Part of a small language model's weights.
Size: 10 layers, width 128, 2 heads of 64, MLP 320 SwiGLU, vocabulary 1024.
Architecture: learned positions, tied embeddings.
Training: a variant of SOAP for these matrices, 123M tokens, 5154 steps.
Each number is 50 + 12 x the weight over the matrix's rms, rounded and kept within 0 to 99. Layers, rows and columns count from 0.

# up: layer 2 MLP up, 320x128, rms 0.215, rows 86-116, columns 64-95
# down: layer 2 MLP down (transposed), 320x128, rms 0.194, rows 86-116, columns 64-95
# gate: layer 2 MLP gate, 320x128, rms 0.229, rows 87-117, columns 64-95
up86:47 45 49 51 44 41 45 59 34 62 60 30 38 54 46 51 54 49 50 22 38 64 40 46 55 58 63 59 40 42 50 23
down86:22 52 53 71 49 38 42 38 56 60 59 40 55 52 26 51 49 61 48 51 40 54 63 48 45 59 39 30 50 50 42 54
gate87:46 33 68 50 76 62 31 47 62 22 48 69 42 44 55 41 50 35 60 52 34 43 25 49 64 64 69 44 65 60 33 62
up87:51 47 37 46 52 46 46 42 37 93 54 48 26 65 61 59 78 70 39 65 66 47 77 36 34 36 45 41 37 39 58 53
down87:84 53 40 62 61 53 27 44 45 14 51 42 52 61 58 57 45 61 68 58 52 39 52 67 53 15 62 75 35 41 37 57
gate88:55 59 41 49 37 38 67 56 54 50 36 44 60 59 34 44 33 41 44 42 55 61 47 30 52 49 33 62 55 42 40 48
up88:54 50 58 54 61 55 27 47 36 36 50 39 55 39 46 71 69 31 67 60 47 64 30 43 38 64 55 41 31 48 41 47
down88:70 51 67 43 63 49 34 42 56 59 60 50 47 55 45 56 56 54 51 29 48 55 32 65 41 59 41 28 46 35 63 46
gate89:49 54 54 52 59 49 47 30 55 54 41 37 38 56 29 38 50 47 40 34 44 53 40 59 59 45 52 52 41 56 40 61
up89:32 44 51 63 47 68 40 62 59 49 51 51 65 51 50 48 48 43 58 56 42 56 43 59 49 57 47 57 43 69 61 44
down89:52 38 48 58 51 61 52 52 40 42 60 67 62 45 43 54 47 48 53 55 36 33 72 70 57 51 53 50 39 53 59 55
gate90:40 45 29 45 72 62 49 65 53 60 57 47 44 43 77 57 27 67 43 47 53 50 61 52 36 44 43 45 68 62 59 70
up90:62 77 44 32 50 41 55 71 47 46 65 30 45 26 45 45 53 31 35 43 46 65 74 62 49 53 69 60 40 44 38 33
down90:33 32 40 47 62 50 50 53 72 46 30 47 31 65 67 44 32 75 39 48 41 41 42 49 65 55 68 40 38 63 45 69
gate91:41 50 48 33 58 60 70 69 25 48 58 61 70 38 46 70 49 58 55 46 38 58 50 55 30 70 43 60 55 41 65 40
up91:42 43 47 50 43 48 61 49 39 48 49 67 58 52 53 54 66 45 56 47 54 53 65 56 33 54 51 56 55 45 64 50
down91:37 32 39 55 60 45 64 34 60 32 50 50 55 54 51 44 75 53 53 55 52 50 44 51 39 50 63 37 46 65 58 56
gate92:55 59 47 41 39 57 32 45 33 52 54 46 40 44 48 43 53 44 46 51 43 49 55 46 52 48 53 47 40 61 60 66
up92:52 65 43 49 53 50 63 43 52 36 49 44 58 50 44 44 49 50 49 55 55 48 49 52 56 70 53 54 53 45 56 48
down92:59 36 52 59 45 45 54 43 53 43 49 64 56 59 48 53 57 54 52 47 40 45 45 42 42 52 49 62 53 48 61 55
gate93:34 65 40 48 44 56 54 37 37 53 73 45 78 53 52 58 48 85 52 40 46 46 60 22 64 61 49 48 46 59 40 43
up93:45 68 61 54 46 39 41 32 51 55 72 68 60 59 37 65 34 69 54 61 62 22 50 47 53 43 52 45 57 50 44 40
down93:51 61 39 38 58 38 49 50 49 61 39 63 67 59 35 63 53 47 48 42 44 51 41 66 48 42 52 61 47 56 54 78
gate94:49 53 37 48 51 74 66 43 40 39 70 63 51 45 52 57 50 68 57 68 54 42 32 51 40 53 78 47 54 53 56 53
up94:39 54 69 45 34 66 40 61 58 28 54 44 54 72 48 50 46 44 30 50 58 36 67 72 54 39 53 33 62 57 39 64
down94:41 47 46 48 49 47 42 58 50 36 52 32 32 57 51 47 45 43 57 48 50 51 58 54 52 68 59 35 60 44 34 43
gate95:17 76 56 37 47 75 50 38 20 71 51 72 41 50 65 40 33 41 44 50 14 54 33 61 21 48 54 45 57 60 46 29
up95:47 59 62 64 79 52 78 49 62 35 43 53 54 58 54 60 60 36 47 53 62 36 47 57 55 62 61 54 50 58 26 75
down95:28 43 58 56 72 75 51 42 37 51 57 47 54 51 59 38 30 44 29 40 51 29 32 39 46 59 62 47 53 38 57 59
gate96:61 57 46 40 44 43 61 51 33 67 55 45 53 55 46 51 41 60 35 56 35 40 42 52 61 57 57 54 35 68 53 57
up96:56 56 50 51 40 43 48 45 40 44 60 43 49 50 33 43 40 51 56 47 40 30 49 59 63 42 63 43 39 56 37 52
down96:73 50 47 58 64 38 49 35 27 47 58 38 60 43 54 15 42 65 23 37 53 28 48 62 70 69 58 45 58 55 31 45
gate97:45 48 44 26 42 51 39 50 45 64 51 62 51 32 58 48 45 54 22 51 53 46 52 35 41 71 31 48 30 51 53 51
up97:64 58 50 64 28 40 73 52 45 34 61 37 57 51 57 32 55 34 72 62 37 42 48 58 71 51 42 54 58 63 50 51
down97:48 33 39 62 59 69 65 51 60 43 48 59 57 44 46 55 34 53 42 42 49 53 52 56 49 62 60 56 51 42 44 38
gate98:50 71 64 42 53 65 54 44 57 73 51 50 41 38 43 45 65 13 42 17 69 37 68 64 48 28 43 45 64 24 60 63
up98:57 57 50 62 31 27 76 64 38 46 50 56 43 53 36 34 68 11 41 26 44 38 47 63 74 38 39 72 72 48 43 80
down98:40 40 52 49 48 44 66 39 45 41 45 77 54 54 66 46 62 32 32 38 20 40 58 52 67 33 14 40 72 61 53 58
gate99:53 53 56 51 47 50 34 55 66 62 42 46 25 47 68 50 61 59 51 39 47 30 60 45 54 45 45 63 50 41 63 40
up99:53 64 34 62 44 49 64 45 56 52 64 53 59 49 40 42 41 43 38 62 60 58 35 46 40 54 53 63 43 77 60 56
down99:46 53 34 40 52 67 53 35 50 35 43 53 36 59 43 56 86 78 46 53 49 62 49 35 45 58 51 45 76 54 56 38
gate100:63 57 66 62 46 41 42 54 45 33 47 31 62 49 53 54 33 41 44 60 37 46 60 55 35 38 71 51 45 41 48 53
up100:40 43 38 64 64 57 58 71 50 71 49 64 53 68 42 63 42 69 26 43 57 41 76 58 23 54 58 51 51 35 44 56
down100:69 68 59 41 37 55 38 63 45 52 66 38 32 73 39 44 43 60 22 68 50 34 43 39 16 41 65 65 42 54 34 33
gate101:70 24 31 23 70 25 33 12 42 57 49 44 70 40 18 26 90 43 29 63 42 23 38 37 47 32 47 28 59 62 49 50
up101:31 36 52 54 37 25 48 71 22 48 37 43 34 84 38 44 54 60 61 24 59 41 61 65 53 18 55 71 70 39 48 50
down101:47 42 38 50 32 66 20 57 46 34 75 55 42 59 47 58 43 35 39 64 46 63 49 82 62 33 54 62 36 51 59 53
gate102:80 37 65 11 37 53 50 43 33 55 28 55 31 55 63 45 40 50 35 63 72 25 53 52 57 24 57 40 21 51 60 40
up102:53 65 59 41 47 16 56 41 26 66 73 22 51 59 46 80 52 49 20 34 57 29 40 41 52 44 75 45 26 30 22 41
down102:49 49 50 56 31 39 46 36 83 57 14 63 45 41 42 51 57 45 46 44 66 42 51 74 57 48 46 51 55 62 99 61
gate103:64 47 62 53 48 45 45 51 53 64 56 25 79 65 57 36 52 55 42 52 51 46 40 50 47 59 41 53 56 46 35 55
up103:36 42 55 50 32 69 61 71 45 51 62 65 35 56 43 46 51 72 54 58 59 42 37 58 58 49 54 71 52 42 58 38
down103:38 14 43 71 61 63 65 45 50 45 46 78 58 44 64 21 51 49 49 57 59 54 66 69 49 50 52 48 37 53 70 41
gate104:44 59 50 46 52 51 59 48 56 41 37 37 65 56 63 70 48 57 49 42 41 45 36 43 34 52 49 56 50 51 57 39
up104:53 57 49 41 49 62 61 51 57 53 58 51 67 43 17 45 41 38 54 43 50 54 46 53 74 55 43 27 37 52 47 44
down104:46 42 36 35 62 62 59 40 55 44 62 54 65 52 41 43 45 54 41 36 44 41 54 47 45 46 72 52 59 58 52 53
gate105:63 48 35 36 59 36 64 35 37 65 45 49 58 52 45 39 70 51 37 43 38 70 44 51 57 43 33 41 58 39 56 48
up105:59 26 29 22 63 49 49 55 58 39 33 52 58 42 46 55 39 48 58 21 33 43 45 42 68 45 44 51 62 68 69 47
down105:35 25 35 47 58 59 44 60 69 52 36 42 43 35 69 43 41 26 46 45 52 38 48 56 61 44 51 78 39 31 66 56
gate106:19 46 59 47 55 48 33 49 54 53 49 44 52 49 49 52 32 66 29 56 63 54 50 53 22 25 19 61 60 50 58 42
up106:40 64 61 47 56 46 70 48 44 45 62 34 28 26 39 45 56 42 37 77 48 53 43 75 55 48 40 55 51 52 53 48
down106:28 51 83 57 55 39 59 59 56 33 63 39 58 50 52 61 58 59 46 41 53 53 24 46 24 61 64 48 49 25 46 48
gate107:39 53 46 42 45 59 50 72 48 67 77 47 59 60 38 35 45 55 57 63 54 66 47 38 39 58 43 55 47 42 29 62
up107:55 30 41 72 52 35 66 33 65 45 40 35 43 53 54 45 56 35 62 43 59 41 55 60 65 45 52 61 62 51 54 54
down107:62 51 37 62 50 33 42 57 43 50 37 55 50 50 43 52 55 59 72 44 56 59 58 58 44 56 51 55 41 46 52 62
gate108:53 61 48 52 46 68 53 55 56 47 39 59 44 55 56 54 43 52 57 52 53 28 52 47 57 47 61 61 76 46 44 59
up108:56 28 51 50 33 38 54 26 46 39 50 58 48 51 49 50 42 38 51 61 37 42 39 46 68 49 53 56 46 64 44 51
down108:63 32 53 66 52 42 46 48 46 45 40 56 41 55 54 34 51 46 49 24 49 55 46 50 49 53 53 38 51 38 34 57
gate109:34 39 50 41 63 60 16 22 38 36 49 56 30 56 68 34 36 59 54 30 41 45 54 47 50 64 51 47 52 57 50 60
up109:49 47 56 58 21 33 65 52 53 63 62 38 64 48 51 70 42 41 57 62 52 49 47 41 68 46 50 58 43 48 56 46
down109:42 59 58 47 72 41 45 50 33 68 62 39 44 48 52 69 50 49 39 56 46 53 49 24 43 53 63 58 46 42 40 50
gate110:38 58 43 61 58 76 60 36 63 47 61 37 73 45 69 66 48 41 41 65 75 53 42 67 51 32 45 40 46 50 47 52
up110:47 43 46 40 42 36 40 57 36 34 50 61 46 25 23 48 42 62 69 55 36 32 67 45 35 59 52 54 32 46 38 45
down110:45 41 33 41 38 47 49 52 35 34 38 54 47 17 48 56 53 67 38 58 64 50 64 58 43 39 47 82 39 37 31 27
gate111:72 32 57 63 70 64 65 52 72 57 61 31 65 66 44 55 31 74 63 49 53 59 52 40 41 65 75 85 57 37 45 26
up111:34 53 51 56 51 34 71 50 43 63 27 57 64 45 57 48 58 24 27 27 66 59 35 47 66 46 50 41 32 56 57 39
down111:71 32 31 58 26 70 59 60 71 54 60 44 52 59 35 58 43 41 64 52 45 50 32 47 36 44 69 65 56 71 76 34
gate112:43 55 60 49 60 63 54 50 61 59 44 52 61 33 57 54 48 48 53 71 53 44 47 62 40 61 41 57 68 49 48 39
up112:51 41 44 64 21 63 54 50 39 47 59 42 49 67 41 52 54 69 51 39 49 43 54 42 51 29 49 38 28 65 36 52
down112:49 71 46 72 44 54 40 62 42 41 47 47 55 55 46 39 57 44 34 42 68 42 49 41 61 48 72 41 39 50 58 58
gate113:58 39 60 46 48 65 37 37 57 32 43 56 66 50 50 46 39 54 55 27 30 57 66 43 31 26 29 49 75 46 50 48
up113:51 84 63 31 60 70 43 60 48 40 48 58 26 37 36 41 61 48 56 62 54 69 54 54 40 37 70 17 78 53 31 63
down113:77 52 62 46 67 27 60 51 74 39 52 53 46 56 35 43 59 72 59 34 32 40 53 55 53 45 51 38 37 33 57 46
gate114:48 47 55 48 50 53 49 51 54 36 63 68 59 38 56 58 38 35 43 66 44 38 49 72 55 51 48 56 37 34 57 60
up114:47 51 44 53 37 31 56 46 58 48 48 57 40 42 59 42 37 44 53 52 41 37 44 54 51 48 34 38 52 44 52 46
down114:40 35 44 47 49 44 58 43 47 50 48 35 42 39 52 47 40 37 59 47 43 52 57 52 49 61 35 27 51 63 56 42
gate115:17 42 31 46 59 90 34 21 75 66 48 19 63 37 50 45 49 55 42 78 37 59 78 49 60 43 71 54 34 33 60 34
up115:33 33 64 81 36 86 39 32 61 49 76 52 35 50 56 62 58 56 61 44 36 45 66 58 69 47 45 48 65 33 34 62
down115:63 37 41 39 29 85 35 61 75 50 60 49 46 43 41 86 17 51 63 26 36 57 24 59 53 66 17 44 52 36 81 43
gate116:51 40 45 54 56 53 40 28 46 52 68 43 39 46 32 57 66 54 30 47 59 68 47 44 44 52 59 84 58 52 77 64
up116:50 48 38 46 53 61 43 57 54 46 60 56 51 57 57 56 48 29 61 42 42 34 55 43 53 50 31 46 45 29 62 49
down116:34 50 52 36 59 56 73 60 63 58 61 47 51 56 62 71 54 40 40 38 42 34 41 42 45 37 39 42 62 47 43 30
gate117:54 42 30 43 29 46 46 42 44 67 38 59 29 60 45 41 51 35 59 64 45 58 66 33 51 45 39 70 53 51 38 44